Weights of a small GPT-style language model, trained from scratch on English Wikipedia: 3 heads of 32, MLP 192 SwiGLU.
Each number is 128 + 24 x the weight over its row's rms, rounded and kept within 0 to 255. Layers, rows and columns count from 0. Numbers have three digits each. The size before them is the row's rms in percent of the matrix's.

# q: layer 8 attention query, 96x64, rms 0.0901, rows 0-63, columns 0-63
# k: layer 8 attention key, 96x64, rms 0.0925, rows 0-63, columns 0-63
# v: layer 8 attention value, 96x64, rms 0.148, rows 0-35, columns 0-63
# o: layer 8 attention output (transposed), 96x64, rms 0.15, rows 0-35, columns 0-63
q0 063:122106165149100084104133110155125136119149091134149120146138124172071098114103146115095105113133118157134165175117118093117152110140091160102108173136117129128108137090163124150107159122130125
k0 045:097134104148107147143120137152128109104156140093116158158153101137119124099115116100167140136185112095121113141104101134141084170131126110144087107135157151125150109186148148184134111135129134
q1 043:099126115144087139082124143129137149090105102093179134089151158114110132116115096077111128099114095134145117127140103086103176141133109134168138148148115118121128131173148147158155110116112119
k1 050:105122146141113114110128116117134108130131144078067134148118083104140114111124157128158120138171092111096094154103117117150083140114123084122095143142153161086118145139163110170121128148108154
q2 060:141105100108100138147170125119151132082134176092114151099149118078152129148120134136155135096161146091137164127142121130131126162134127068162122100114133116118130153137112099161168135126091150
k2 058:138112147120076143159101164129144134131080121138170131118119138137143137153134175098092132135084116176130165151130113143097172097139145149124150136107143108154119115113137107076169144117143129
q3 059:090088138139164131132156169139097121108179118117143093137145090173117138128159175143121145125110117166107152158108122126111100102111140118122126143099112172111155127111159087151127128119119170
k3 051:135142133105078135121160122142109139127101162140104139123108122118135161127139138086114103124156108129084110132121071083137133095089111154129127153176088166120098138161109141136121158100091113
q4 047:124122151156110152142104093117106093127079085139152150134165148160102102103143102128097165162128109134108112147080130132158148084113126179153120138138094130115121144113131148133083108126125103
k4 046:118131161116190145090166146151111165139151102106149164111127137112116126124105140147143109144141156159129108134160124069129126164175091128098101150153135127129108158153126099161110143125106148
q5 082:152144074116125163168134097115133118110075164135101160123124140075175137154161094117150129139143128091123097105134132128169117153137125102173145111144142142126131130140088131133153117119135091
k5 067:125100157135120096151134146147126163130087095172142116104150131123114137142120156178092134099071138147145157137126136138042149118133143125102127130109130119147125125132116102085159138120157131
q6 060:142154174139140097113096141137117132165119100152147129152120127147099101095128125147088130168125112157120100181114138145098178089144115172093120145127130126141108092114142134108093135133159092
k6 054:157119128153132107139091124130135118100159106093128172125109134117112124136120137123134114127102123139126081112148172162140087180161150112156152113105172106142169164109091142142101127130181120
q7 088:165123115127132171161142115082151117085113143099113153096170148071177114120148114115137156115162140104126087119137126138175138147126138124188132114160124140111139129116106140146143125150118106
k7 061:102130152120153158127145151138124149165094139173202103113122121121130149147126118156086125108118119149125194139128113144096156135142160141109124129141141113152096101123121093081144109094128113
q8 083:054103165147125108079130160166108126129142102133148119138144122160099102094107155142135107094133129159094176167130122109143162107149121135093134158125109110139122116133155115124087132145119140
k8 061:127122125119099118111131097151138132143110157094084146162125169178106137180114137103130135165104135114136074132130084091099089145124117111127111163098109142122116173156141117141133127100139153
q9 063:144143130146129149165174101104131126086136123130126180120136124094175100110168090123142155135167126104108095155116124164153148106139103161164124100147139164102135125121118119161128104131114086
k9 071:128130126132154134159111116151107137171087128174184101097131135137128159131139130139087132161084110115142140128113131160079114135128171110148142124121142137172129106136108131069125132089166120
q10 077:133153142105111099136144122144131151122134118121178176114116107117111112138149112103118139139125142142118060152110112151106135082097079166134125126115174139108114096065141146151122131119149091
k10 082:160153141131148143160117103128139119145111115145113134104089140117116155129143111104097102167112109096144102116118147170113154159159107122126140100115173153103151119178101163119126129126202116
q11 066:162117086088128183147140115096146126105112162124102152134138116082160170122157089132141174124148140110124122121135126141172122123133162090147112120159152145103109131150097116137173138120099126
k11 073:100140151137129074115163140146118166137117105181171093095154131167132085121128119132121141113147143132121189146134125160131140118085144140126133102102124127148103090103146114123119133103081146
q12 080:156125131150133130143171099062137119116115155150106130107148149098191121111175104139118156125162123098123162147129100149137137145156151140174120087135127173124159125145096136112120126123133114
k12 085:130139144135142132085115128102121159148115129139120123103116110066131120123180092102082120155118107115151088117124148132070131105105104072109139097133152166130102116155128113111148132136166124
q13 089:132131123140110153109135089128130112095094166135111118172181165141152123118110131152145123089138167110116180112145158091173119112115180133112136147139108143144160150132153123124135105101108163
k13 069:120113135150088136133113117144139148097137091157146133118179153162109148163169150144146111091133136137141163144152116117121107130134083111098088137093066131159132132152139116108102151165132105
q14 092:115136127115121112078165122120126110098147152164163149138127114127193119105156114180156129134139116104107161141109114129133169114150095151120126112124187122117136120106158087146133106147172124
k14 098:162135132101109137162135091132126102140093142148163147112083110120131158142178127138103109181141125143119115137109118143101118153140115161166145108138161133090156123132107166130146106108190100
q15 091:166159129128139137137155092136142135089087120149122157121149119115161106077126064137144129132161129098139094138093122150160151097120116133133111095165159129134107113138116121161157103135158086
k15 102:137149165145123093141147142144125116147123138138147110100108097139134142141166116132142138164144105146126147143128120163131150139117122170138152123102241139095151122107133149151150143115141165
q16 096:131125141143150117133167126136145140123104096093161141059155129109110119130119164085082177125156158166124128111136110158102153095084113135120130128140113118131113132105145125148173101110147098
k16 105:142154122131148138158153109115133114161119156108111125131089134093144127070089144109110092148146133134135163107096114151108135089124133177107138126139152139113126104122083165124160129107190100
q17 118:145158111129098123153157098127117140107141142176112174089116171090161092152137122109124142110166146137121147184140125151155150088108101148128141134137176150105129156147119130136119155098124109
k17 107:104113127136125159092125073144129135092132133080122158119120157092159116112123131083129139115122147119173138117140133148108131181123110125084161172119131144106114167141156121179147113128135093
q18 102:142112137135101102127172143139139123124098129134098159167135181149188106113158112120117106088112115127141131152136110140123095118129088183179132134126140126139123144107169142149091100096134110
k18 105:118127106149095112122158118168155127112127092089105147178179160145155128154149147117146082105156150129095128118103136145118155105154131127091113125157126155136148162107114167142126075121131130
q19 130:151141139151136124125135134137145146113127125152083111112117153129131132122184167162123160088121150142135130114144144135172157122112054119119115168140182100145089110112134112140166160141101116
k19 119:145089163111138121139135134093153115136124132122154119154128116105153138139184144112137177122139164137140139154110117118173117129138056137088112136070146104125100110139089125141102132112097147
q20 143:117120158136102148107136123090139130088113114131130160142141113111128100151168138092128144104129160113156134115153172147154130143079099116137144112121068165138165131093084158174135114118111132
k20 110:114116143134080102116138117083131120149131114103125165107159149113146127138145145123152141130139165130150156120147129186180143092132114113154121136085067154106148152120124173170120134124110146
q21 114:126108148151091108147146129120112126133118137145149094184128142128122128102194113103077133148143131124090121096093138168171153157121121127138183129093126129102156129114130151144159119112161120
k21 103:123113136128092136180156100080137111102155165134074151132132148146088133127173165105135085131146155152084123141126162146136099142148141119144110151095150106147170149122116126139112127116148128
q22 111:152110123148148099136146158086156112096148099122089158132144154163105124093112128125147135086158189118137133070125144146132158136136138148118108130120138157107108160126134123137087137185110130
k22 100:077111147161131148125131127066189124149150122132133109126125178146118098083132129166103165117117137130157122098137116137111166136126098122160118098148109134133134151176101137118116144120087125
q23 116:127088129106120112145136141141184162098173109135148137136092135114147121163114141129109167096125159127128085118163120119114113112103147115151119124109088166108105130130203123132128134125080129
k23 100:120123156135131100146154154106170148098136137162126124136151130112177118151092156140119162086131105200128135127131134151061118151106119126112152112138085150110135104145143107133146118105105104
q24 102:147126106104111119142148131158148115116166145164099105110158111112128111171177140115126155116105115123126121135122123153140114120100119143064091122088150096098172174080160151143123123120146124
k24 103:106113114119128124119137128110122134136157135150124142165109127107117106141187157112135148137141144150093137160148147149130126153063141112112125130118132146131158103074126159175166132152099060
q25 120:162100105115143117125112142113147150121120105123062126089092111110089123127089108099112164144136112095155118108149129122132157129111097129112156081158173124164143121149177113133143142116097138
k25 110:156156107133157118093138139105102127153103083133100152090122171101112140117110102124108169123131145163109132086144130125124124127137110176092127129142104090148135120178141135180131143130111175
q26 125:126093126152110122116122091117193148128131130118066163074139104124138119116131135116115122107123129097113120143098123130175158073131108113156123134107080080124133144152138161144108142127139140
k26 114:142090126148135116107113117116153145116131097158104122119183131115143119086141164081091126085107136117125122143130118109195136119082159130153127138110108106140159133131170157143160098100128139
q27 097:120105153101101158171150070134127118161162119165098149139116154108156126127099161130141132103103110117107131076127113145124143100146119170090110169139101166116128134108107142174130128109120122
k27 090:132136193127107088098124114117117138123141179134120158096136142117173097125146176126121141095101133125099106079146150123113138145150143089138118121138101130089102111110089165140142123126162107
q28 114:148180090106150139117121129097144150167139157093109104102112116105141150123132120156097122126118124121125191092091108130147104112133091149143082123141136149120126151147126122098135157185140162
k28 114:122140081112186121092099139101125143141130160080121066088150131137112164113126125142097129163117124140112131162130135115175098155119101110125132125140169164120120104144133159129159134106130142
q29 105:144064154082110109121129060111155123119114129124114125116177130129101131152135116106136095110129129095108166146165110144122157140110114137170088105145139109138103130172150156125147151147132113
k29 112:142091084132124148135109122150123135093114133123134120116167156153083103140139143084112167146184106152120132120149161104136163151079140127157107090106114116109113128148123185145126131130160143
q30 118:095121142114162142147083161190165093114094146125132124125106137144088130066134140101101111134115138107116143124139084126100167148136147121114158101155153141134161106157102152123140144143138140
k30 111:150116126111157143148096120161135096169105105174122124097100142129127170104127147144118117179115144097137160117103140108103105187152131081132095107120125124148159133151090148112097124120154131
q31 104:107102154139131104114106144128125108140147124130166141084103121161111115138181135103156106115099125129087111136137084100102129095122100182118119121117136145154088126084134065109146119142137106
k31 100:127134164124146169123129151113121115097148094105129095095126088104103112117165129159123172092163103096102164173137120121101147130115173083126135146111158139137128141103111159143099120114117156
v0 063:140081107093093120159137152099136133125104147136129139098090113103157088153153134164139151145144137147152086104074162131120125134108129140114091107108101159140124166110150108108124176102135126
o0 065:167130068159132133106127128154137127191141110115105152136112105106123127110122135110113098128131126133078131145096137116131106148145149116138140159140123128183163105085166110148137094100146173
v1 061:094148110136122149176103107112074135144116138126134168168139139104158131152133128154116095138124130098118114112189123078105145116109144108148148157127120111165102139144104104131131174118134175
o1 067:152143135116119095127134152143179140112113080153096118140166119141173098145140152154140150108131144133097130134077104156100108142117110107142104115132094188137097089144134154109119119137093104
v2 075:199141131146132126117131105119178124155115100172149097155132141154116083133137143108119099168132137147146150132146157095092111109119141132139154132135111145134084138130110096184099129128103098
o2 069:100120160140124143092136126133039112119123097113126120117153099097166153162111109181144112152119158100085133115093131127134141118140133135154142116097113117134142118158156107119107101137114167
v3 067:132106102113114071112122091111206120119110164128077121137144140101149160137099132131104172170140131147115145157125094124119138108129150091104113145111129111107102124108143117116096098122140151
o3 070:155121118139120126141140115153112138114118076158135157074141092131102103118082085107145100112140100107107134126120129083157150097108190168145113108141125090152150155102133137108129108139130134
v4 068:120125140090148143167111092124099121150110120105123123116162115138108149099151158166161144112168141147078108087139107131114109124097112152103178118170116114090115165138139108137111136136117082
o4 062:104135140142106119140119108158127138192111123149158089083141150126147071130126103130121119117094168112151096115111146146128148128160122060128126151130122127171138115129113176163130138113105123
v5 064:132069125100109124117128114086086132166116104126121143143115110165135157116118160102130175153122082163165148151117168131131154129126171114094139136136164170140135113135148104103108132158145120
o5 060:125148117141133103140122135098133117135143143124136150091084137106122112083051101147149136124183144125143097106133117140125070112160166144160183122120088136127130148143132127155130127124148144
v6 068:097126112126105075114065145150122114108116132147147091110160150140129196079111105138137143119088116107151087124110172113120165099141103148109128131101098110115127135114133121146109131142136118
o6 070:125118167148122121142138146106122163131158162154126131140114148156052094139160108125116124158154109123081075116139117138075107126121163070122144097119134130108133112125124116121157142149127136
v7 066:175121133138072101131088148117148140139159157100125172159096127141149141102123147140116130131126127064135141130162169144126139135104113153093093119142112108112161104160124141101141102112126172
o7 064:137115126148128113110082161104148140149124108152108118125109141167129100105179120156166094132168080142176142118111102066151114100134142170152144111118154141132096133121149134125114124127153109
v8 072:088119135129167138159097061124125155142123128141132134154118133129154146132124100144144148106172074134141134143088140147151088135106147116145121127122127145183099172088146108141146086116128137
o8 066:117119118108124135080148138122169160135123097141133170109128109139136115148107120110133160154127161148094134109155167120087121128138147111123134124151181130145195122126148114167110130169075107
v9 057:124139148104137116173109104142099165103119078123090109158066152152143105100131154083142135144133147147099116155131129113161128144141102117128128104128140175103134158092146133110099097147135153
o9 052:143189138142133160085093173117077140137125128142134142136130121134130126147104127120131113103167137129130145134136128130155116149135145114090150137142115111127126161146156104180127195141061119
v10 069:126128165126113160116132116120117123119130123142136120078141115151132144163125144144100177134132129156175117147169078131110105121144121181133121058125098128121123125122141130086068121146096124
o10 068:089124128125132129132148101127141150162123161082145117177177144145089101097111158079122083114130150100098133113090129144143117104123141144116148134136134076135141126157118166133098089125139111
v11 073:120154149126134086124114065099102105079093140140126099117155142155160123111154117131143126152089141133171127151118085104121093116130129125072140131150117134148142142168108158120135109127111170
o11 071:121131137132142171097110103117117134152159149172128102120165101141137119135127101108095152121114118091094134116121127152126116141079130144159147141096114056119119125109122145147109156177121070
v12 067:121136134098107147147141107145112104140108147160077055148129110134135102104113101138134126110082125153107149136152127180137127112152113113105113178128095115154144153098142166112172148133132140
o12 064:167145143113141093145112124162137093154155109127132113061146117151137131101123162121109146139146149124105130089149108106150138148112131107150063109139163129120122143173090113137129169162123155
v13 066:122192148126149096125103134107143092113173113139133131131105164172127137122145133116116128116081094103128152091083102117089119123130101157110138122097105116140109157130162160090164109143135123
o13 065:139120178158092153124106138156131108095120167101121080120121114147101131140145119123152115138123107126101152119146174155133111108159132121167117105135193092077146109133114124140163124138092114
v14 071:146132146141138135103120175124123153136086159140124150155162146120094142129101093126142123148122165083106085151118102123116150158163138125129086111127091173086123121138157146091173124155138141
o14 068:122115089150087100131155094083128114103166103121129157146129127148098138118196142118090108101152140138167077142123163133158090164113135108120123152136113132157143139142089112131129117126124119
v15 065:143107139142167139130158109129125134128156144112180089101120133156100076110123099150115128119140140158072116136158143141125161124196133134075154142119123126129125107162113142127117112127081111
o15 068:104087116101105119168113167189104089157096121124157168104138112142130137109141188116125140175116141107139143134163140128183126148121116120117112115108072121114120125112127134155119135128124127
v16 069:108165165079096130120109116113137171142095128098108135132131144111120105147138142100124086117146136136130136102124135090166169098151121127119118138157137125069111105123130150089133152170104079
o16 070:127150139134142107126128153115116148081123157154168091111150105143136109103139118102110120117131135142158106143121108160216117093113140115137135123081147115143114107149121088104139129100122184
v17 068:134152162123148158125156137144172159079137124107128103135132139121126183098156141123121110184143130119120128128146163128131151125109140149122128165143070135132117145145060105105163104122099120
o17 072:142142082142127158110126145100104113150125105103133114120135128138073130172160085157151160141127149101151106148133117111150146148119120144090113102129131088149136085088168138143092143175123142
v18 065:141152128081086131135132128132113175130080147125145163153113107158086159091152119135123106100089117177132152147134117158112173158140137122159134131122134110148138136139125169126101115083101119
o18 072:110118100134175113116141146160128134126143119102117096118155114118136109169105124073140146157138142105181128103111160125134110146110111112145121117135150157119028141134114139111112115110140144
v19 067:110110110120148128142126137129133164119148103174159132075150084132134121155127182147108141157133120140171099128144148108087112105126110110153104158114116129149143147193164162112131111108103140
o19 066:132153087148138126127124108133117133153108139111138125191139148125128124130092153094120173147149074162096081161145154130118139115132170165124099129120136093141120108135160118132083109126146086
v20 064:086144112130113091132143131114138137117152137153147089088152072105148136159102156111138116139103103096131077094159095123135134144142114123130129116153124149182112177129133132167142124171127145
o20 064:135130152113131105140140084150117145160130134117126144169120085096133111133149135127091172098154115136130120167136089141096126165152114111126121114119158059102143095102182108114115136139107105
v21 070:117118113107106120121139137131135181119142114132108124103143154134067154141096164129158160111153142103160154126137123142113145114149142113111168110131159102133149067080100158088104164124139138
o21 064:112141143111137092132097145130182135107125115137147134128099147160100128145079100109114136104118107091145093121133108115176167160170146129169145129148090136116112119183132088115128119095125144
v22 066:129148113134151158103118118102136144119093157096158118111133178134124120128134136111167121086076133121104123116157117133117173126136138190094056138128137160157127103112138134148152125097131136
o22 064:089103158153129120136164133113161124151152122162155147107126125181143125148175162127143109117123134095136161146153141190128110140121160101127102129083124146101118131096154079153104132122123143
v23 070:135129107151059111082084135132084136145083135131106115128123151170103120108144116136110133106157131091082115105121114144136102109148147164124115158115126138123102098112097120093152132138118080
o23 073:163102127136141089126083145102154122092163142176172114139123096088131130099153156124129082092105118119131119126129153113143139130146090107116137086106103169106096100162120112123114134137112151
v24 066:156163139090112133083165130126108163140132099069139113138169121149149146120127135156135122142134139130153094116168139123084121125145127086111116075113124086106142122116107114109170140118168110
o24 065:107154107175089133122150121134186108116124117140172129145158138108118153139151113093134099146152134125184105152094112126151147144122104116181162125136148120120147127169133136112129149137186135
v25 054:123124126084092138117122078121181160141156156161124144147150101149135143110124090109129161136118171111135144173139129136146100125142099199138141147114144102124110133126145105160116158096145138
o25 058:114127137129136096074148139146107121138093119135132118066126092119142099119155165111094088100119118101114146107133103139092146115106173145130157116146136166161112098099096150128133090141160137
v26 068:149160131132115118091104079147121113174110153153155126140086108163127138155092138121098140125165146143133074085091129129133123092142101081124093148132102154126117102129117166110130134130148134
o26 070:115147083133137113120153124138107133117125091177131110093159127126129121073138109105125097147098111100105098155116124123155141194143118132108143151108171153098160142141138077109104125119097118
v27 069:158140157159146107082082094162130154160151169108104119124144160117125149094155127109106120108099132138123122126100144104129113117150163135127135119154163113145125215122120125125150158147129132
o27 066:101122123131135133124075156114119171117122120141139108133136107092104125132161125105130176135135137132138189167132140136052120161098118093153120109089103114128131126145098134124149146152088148
v28 068:124147109143101160129080151153097125089187152127109153135138108145141105102121146109153103142151148159143148090134120134158145175132150101135139119158160143115115131108112099152123094148075100
o28 068:164119149153154138149121130131139138171120095116169136135124133109127168157145078162093175121134133142170123143124135113109126128145092137102159150113120129108121105164145130111102110143050146
v29 062:100136105106147106156122142138110128173128125162078148122123131152121107131155158126119064154163134128149149099149121111136160157126102122111144179096153143110151159112105127141140067150139145
o29 068:160128188157141139122122125128111130111119095111131116098083099082138128126107105135150176076138128136126127135127124133132133162091080127121144166114142173123084092137127140147112146086104118
v30 066:112104135152126137078148118175131168093127121140128137143137136167182122124112135130108085125116145107146109095139123104135109176105121176110140135083121129124105142151147131156127178128182126
o30 069:115151111128086124123106132078116137151153102104095117107112146080122142170175138111128103099111146128108109148118111172096129072124171130113142129107146149098107126110174120128165133149111113
v31 071:101140115109124144117135163134106093146118119145168109130133146112171171120111150129165150108193135152118103177135138121148106150072162141129167123112172136159126145153117161112109136135111143
o31 065:148138140171144121140154116058151154146132147090104169130135172115120079112106119126104133169106128123143124126150129139105164116151110107138134127129076159112121124113113103142107155146124071
q32 066:116148133076137113163167114124123127091129153114139163099117116100135180127132151158170123125151107102114122133119093074094076147130083149138118137133120094144115119117100093120128148095120112
k32 066:160143145119124104108128117127142129168121141156094131149142104129131139145130119119142105159086140150172080159137130112105111137160128111122058099130126139139095126116192150112121137161149181
q33 087:092094145136131188097108118110132135118103135090111121106101129170113123151126147103090132164101112134097126101120190122131131115127150106123126112122127207102126147148142156115130138151135097
k33 054:122147097158121098126158118157149123160162162126113130115149108140200094109124115122151115064074133146147134153139161120154136147128137124128155109121119160155100137106123126163119128172151126
q34 085:128142129120121121156157132128117124122141112149141168131129127065137141112141146107193114124164121117160134114139088112135095114129106151158128160151137032107153104115135124143130119099110129
k34 071:182105119120112123095108053130126113135130126129100152126158133131078141120109106129139105128128135129136095119142150128107145110131116092155038141132120107135128095132157151110132138119130170
q35 059:120151113109159139106106126110090141120089187109129131078118118129104166136141103122094145179107130115105135147109139070111139115145086125131164111155125136157104097133105124099115166114151120
k35 061:153142140170113118120158158147137156119152127098129138117167159134114107150133108154106135081075164144138118136118108170159124117102131128085096095139102151147140169153143169134117135149173139
q36 085:094097143146123161096143144115115131121122153082131101093126118159102110144109149155091123105135101108112179142101161105132131111124125105123105119180112200136117159134151123122141155163107114
k36 083:109098106162132137102147160169105141128158162094134127158110131101160096150161105156084125100095169149114124094115130142168088095137140145138143096143117183134125154140126100142112129120130123
q37 073:141125184134111111132150138153139123140130125104143143218153108113121126116151157122164128117144129136152118101164118133148096144126163133116074167134146134109148145098180114127158115121097137
k37 076:139083124111133164130131106128142118169146141150131180131101128097100129165120126078172108138126103131099134105121129105150114103121097084168107126138143102124118083140145137142120171104095170
q38 064:107135095135126165113149123129107105124147151100150147092108091108141143100144183141182137108161108144124132128102115122153108137116105122140144151174145076070134119095130117131137104140089158
k38 097:111141130113102133089150122136139133140124178097131148127103078104095106162069104127156127118089128142130091153127128116121095135104126126124066118148109191141126131114152106114126162134142149
q39 095:069125147132144141082122138140128135142111141132127141078130109165103095163124128137105099132132109107130150161094128100122188104153088119099169092162136144144101135145124117133144125129165092
k39 085:126134123126117145151131156074101158122110130139148106107155121122141121171114139151103167111115171164134158166137115124116113147115177165097108106128120198105129184134118107124141110134143121
q40 079:118147127132154135118092143118112142160099127143108062190120124100124134154124139188119131124110124126145139084123138128129138177122168136124077104126174155141108126131115108116077120145137139
k40 094:169095097102117161098105113095123124084151117145102146114113150116120132123148126105180119127122125159136095105130157131153098122100078152170106140131075117142136090130103141120107101140099153
q41 089:147110142122118113123162150150136119103142114088133123204128154139105137095092124134160122114141124134135162104152120160129110165148156120123108152113143112124118117112210115124129140108079161
k41 089:176121126134119123138117114142166101114147116141083147128104111147134133119117098114165095127135119125130093128146123135162093134118081089145150154128122051129112095097137136157139132064138118
q42 089:155118151102117083152122094139091128142160123167178148149144137099135146116160131118166121152144151162136055123138105138101123124132141162122086140106179144097123124115140118139133116124110097
k42 107:096164123140136111156094149143143094121151123142163139132130136093093147111089148143120098150128092134134128127103176136084130148173148142142165130137168086071095120112094145109133118111128117
q43 085:127149121145104168121117122134108131123108141135122151049157144114156099147152146143105113126113138111123095177119127135130151081112077137120158110147095129099144141127070139130133099095154111
k43 106:096144126105124142112146154162128122128125136112191132132134099119116117162097143187116121132128137135114117169105132149110156102142162142076115118141140189117096173124120081115109149128157135
q44 073:144106134133128128147133189148119124115133148068146107159146131127125165064099148154139104138097132133138154115137123171112093128161124115110119114118125091108180137111171134114128115105094156
k44 083:146139142117143156162146153108112155157124130138142087094108124141158138168137110160094166134143132137157159103141080088142094125121145154108103137145134155181141164158127081123112130127092142
q45 080:113151119138136119078132133107113140147095162126157148074177104133118115126148115121112103138113156139128112177101117138114159090122073154145131134121107104137153130100098128174117132120187133
k45 103:122157124120138147150115164078115148132117126110159108092146081103118122119103141146083149175140154148143114122102147145081118137129180137128085127142151137102129173162125140123139126161162097
q46 089:156106133144145126147117166120148127104110093118102102129111145133092172085117103103149146126138114117152152099138122155137127140131123122134133105135178059174123102150167141147176131105090121
k46 101:120078137121103141133111091110156140107108124117079133141141166135150144125151157148143141116075133148150150122146142112142140093079107108116134129111121071126139136177174135110113091092104144
q47 073:134100167160083108130142148141139112096167109149126147159137131118139123129123128116126149110130146125160110086150121171146107156077131182100095090142143084103157122146145144139100130128088147
k47 085:085162120145151117135156129136140127111155131089122160117122148119137077154123152148087146107113138138107186165145140103139166121120148187132123085134064155112110125115128131140102131139121114
q48 127:143144134117136122124166132139118116138135137104134104240130140138137147107099122161150116119109116141142128068154130125134081160151157120114121148131101128102132126112137098092101150133108142
k48 091:100140106128128118079152128135090149137122140141176123168114108149152105126141151136112124108105160157114120145114106135112138141139110151125151107131106211134119152125099098137155132140200107
q49 076:112145118140139144124136094117133130119115144128127154039127131108158097151166124094122139110156124124104144186114123123157158090114097123139163132138141133147120126108077117165130124133173097
k49 142:094142131121131126131134129124117145132128147121188139086094119117134114108108144136098121169129149138107199156111135148107166090134133126111150088142155192091146151140105137141133106124170125
q50 085:150124142128153128167145154098115136109146140140103103135104138102138145155148112130160131089125166114100127132146124127161117162123128153075086141116162116197118121076151098134097124090106111
k50 070:091141182108147117111137143122135187125092126141121148160150146120125121143142117112160137131096130116128139107175135096153139081125104117097115172119138130137171105116141102136092076112139087
q51 085:182121089102137147151120150123144157112126097148123129115137126154101135112160098136135169114123142147119149105125110152115141124097157123147127113100193109166111119119177150142138143128061159
k51 096:108125137121121123099131154121166107150126137132131107107082105118182141103118122101085144162126117101126172128127100136128170142124148142099197131161135094107130129141089090132117112125177118
q52 076:159127153120116137118131144165154107127124114106109150138127138187136131133146127132090161081123143129141128165108151134182167146145135106082111134122112119129107160116206150153152148102131141
k52 069:103123127137137140165136149130109157201106167123139126114138150086158087145137126115105111068147168153147140113149094123138140114119120124105120143107103132138155145123092110155167139103092154
q53 089:132122177146136154136156145118133124126134146108145137128154120125142148101110099139127087121155109148114154131132136135142148133156153157096102145173153118173105148095138096098171106193075112
k53 085:115132113152166117126133114145147075098110133149171104137080100133118140136169132126103126158135142123135148121171088167123118113163130100112135078137182123096148131098124121112083099113143127
q54 087:124129136107138069129153161112083116090120127085168144115111117136106164178149102151138152122127133094138079150134143115114089130117107143101103136163116195139103137124124126110125131130113144
k54 071:108146118113164088092151151162164129159120135168125113175116153081123118114120065162123147133130130128124115108107142127126135088164137084113127119116121158146125078109127164126115102142158134
q55 092:127097146106119062165140085131138123129145127156130138160123126123165126110133132142133091133115173145138154100138154153142136097186149162111119170125162083133088092134124120126145155132108114
k55 085:133113151149140123120092168128096129090127137155164149110151199155142113104140143140112132120182116078099120131097126140095111125124137140132160104139124105071151133144108155105119097135153111
q56 084:111139131146100124168158140100147154134128119150125119096137151107142094189115155154132132109142086106146113160067146153104153127150152090130121117094097104082126123132153126118088113121109102
k56 089:125151131128120117098144122136153145121164119130127143170138141151157129142123125132097124132177135125119126150155050126130158171083167134167151112119133155147112138150102077114108130166086132
q57 090:138157160119110146135144146105120129134113134122157103180135151116122142107145115167087141171106143141133157088131116167123143166128101138076151096087144101103141107128144129134176106100096156
k57 084:122099158095124184122101109087107103173164161118127157109127124102140169180140129141129112142125161160122145116153156167144133139116111123153135142088151151120108104152099122134128093089129113
q58 085:134152138130135086160150130146131102141122117120169162153120072105101128098140176110108118121179107132106103143092118129100126177150142110135103137116156115110130127088146102157179129134155115
k58 082:133123127138161099156130136123121069116134161151103144128117169092129108120120138089133099191117120134133059100133113138100169164118129127118120142150135169134149137119151128096102141116123170
q59 089:104148141128118117127088167139180123102172116130145126133141142143100105131105182108133085092125137116128137139127055160117116147141111129138128100136139137095085135124102128111149129160125183
k59 072:137131111082131082164097103117113152130117160131156091112112132116107136101109109139127107105115103112130111118139151091116123135106098134116100178150130124078150087139095147108080114156086102
q60 080:144180123131160125116114090132144124186130143128123093131123144137148141131115095127139130159160105108126120101095128151127124146140124114102121059144164109124111122195116107135092126178148105
k60 076:060116128132135160111096103090068104093128134169108136145142105123110120119144123146147116184127167115120142110143128095122113142122121119130164090157107113128121093131116151117181114104136138
q61 071:109152104107138144135135151144074142123135112130147177127123162086143145133108142133136132118112129174120138191121130147150136147105133150105141120145155128134176129109136108089106184141186154
k61 071:168106146093168094127140141120124132112141141136094134128090112161128131157156107128159112151091159147123112128119132084147107095173121149132155188153098110157116139136145129074128136148114096
q62 094:137132156134127121163164161137139102129133143139175112165080106159151097124151114144115083123126126134165157086116128178108105169141133128096155082172132154110113109112108141111135142127134108
k62 088:137118170127121130157128105131145116154123164126131132111092182149147172087158101119159075150139136082146125098115118101123043121137122119154134142131134105128135102120126155124134134103115110
q63 096:114113109129138109107121134133134161161113102126119105153148097114112127119110121091087125102110090114106094098102119114114155136087139118135130092124074145176127137178090146100173143162114151
k63 086:123108151154084140119119122110162143131151138100078116122148107105133117145112176095080141140141141128136156080154101140152113142162117154105133119119154121117124139104133170112158084181123161
v32 067:129135135103101148109117143131100130062078121096094106107133141142135145085181114165093099153119133136142123093123142148117160104073120121103095146143141127145154128137120138151133173111120118
o32 065:101120159141108177133109096105085089167097111129135138118085146112122092067135120112136149116100154123141129119139110151174145150121144135133110136121110070135084165119146133148126148109126138
v33 062:137131076141123115085143101136147092140093128131150129151087117164124128149133128051153114136119114144136138132155120172126160137116140110084153130129128181120110099085110116117118143093120146
o33 055:127101160114140137134147087134108130116114124114156129092129118134152153099097199150117111129095158130118161144119136186136109102139103118117104113145119155128159124077088142108089120110118086
v34 064:115095170124085143101127110102146125133162126081152139141135122162155127137100111107081129105133109082084152148160150117141162167162122114153131100124108139137132095116143133125146083158096113
o34 067:162069096143125100125122121154136111097117135128117145119149151116100140079124165115117115158160084117116133150151119115182126109163126135116112096115063146134135132150151139146143089151161118
v35 075:091107108147165132142120108120133116143105107090141134147168146126101151142139105177118150103127148125082147113126152160122163119129153152124149082097108116124078101136100084138118109071130120
o35 071:101114151162110122171092133146143155093119067178143107131162106081143142143148157123110089098154156139102161131124096142149145116134127123174120118120116159126134124150125126098121104088128121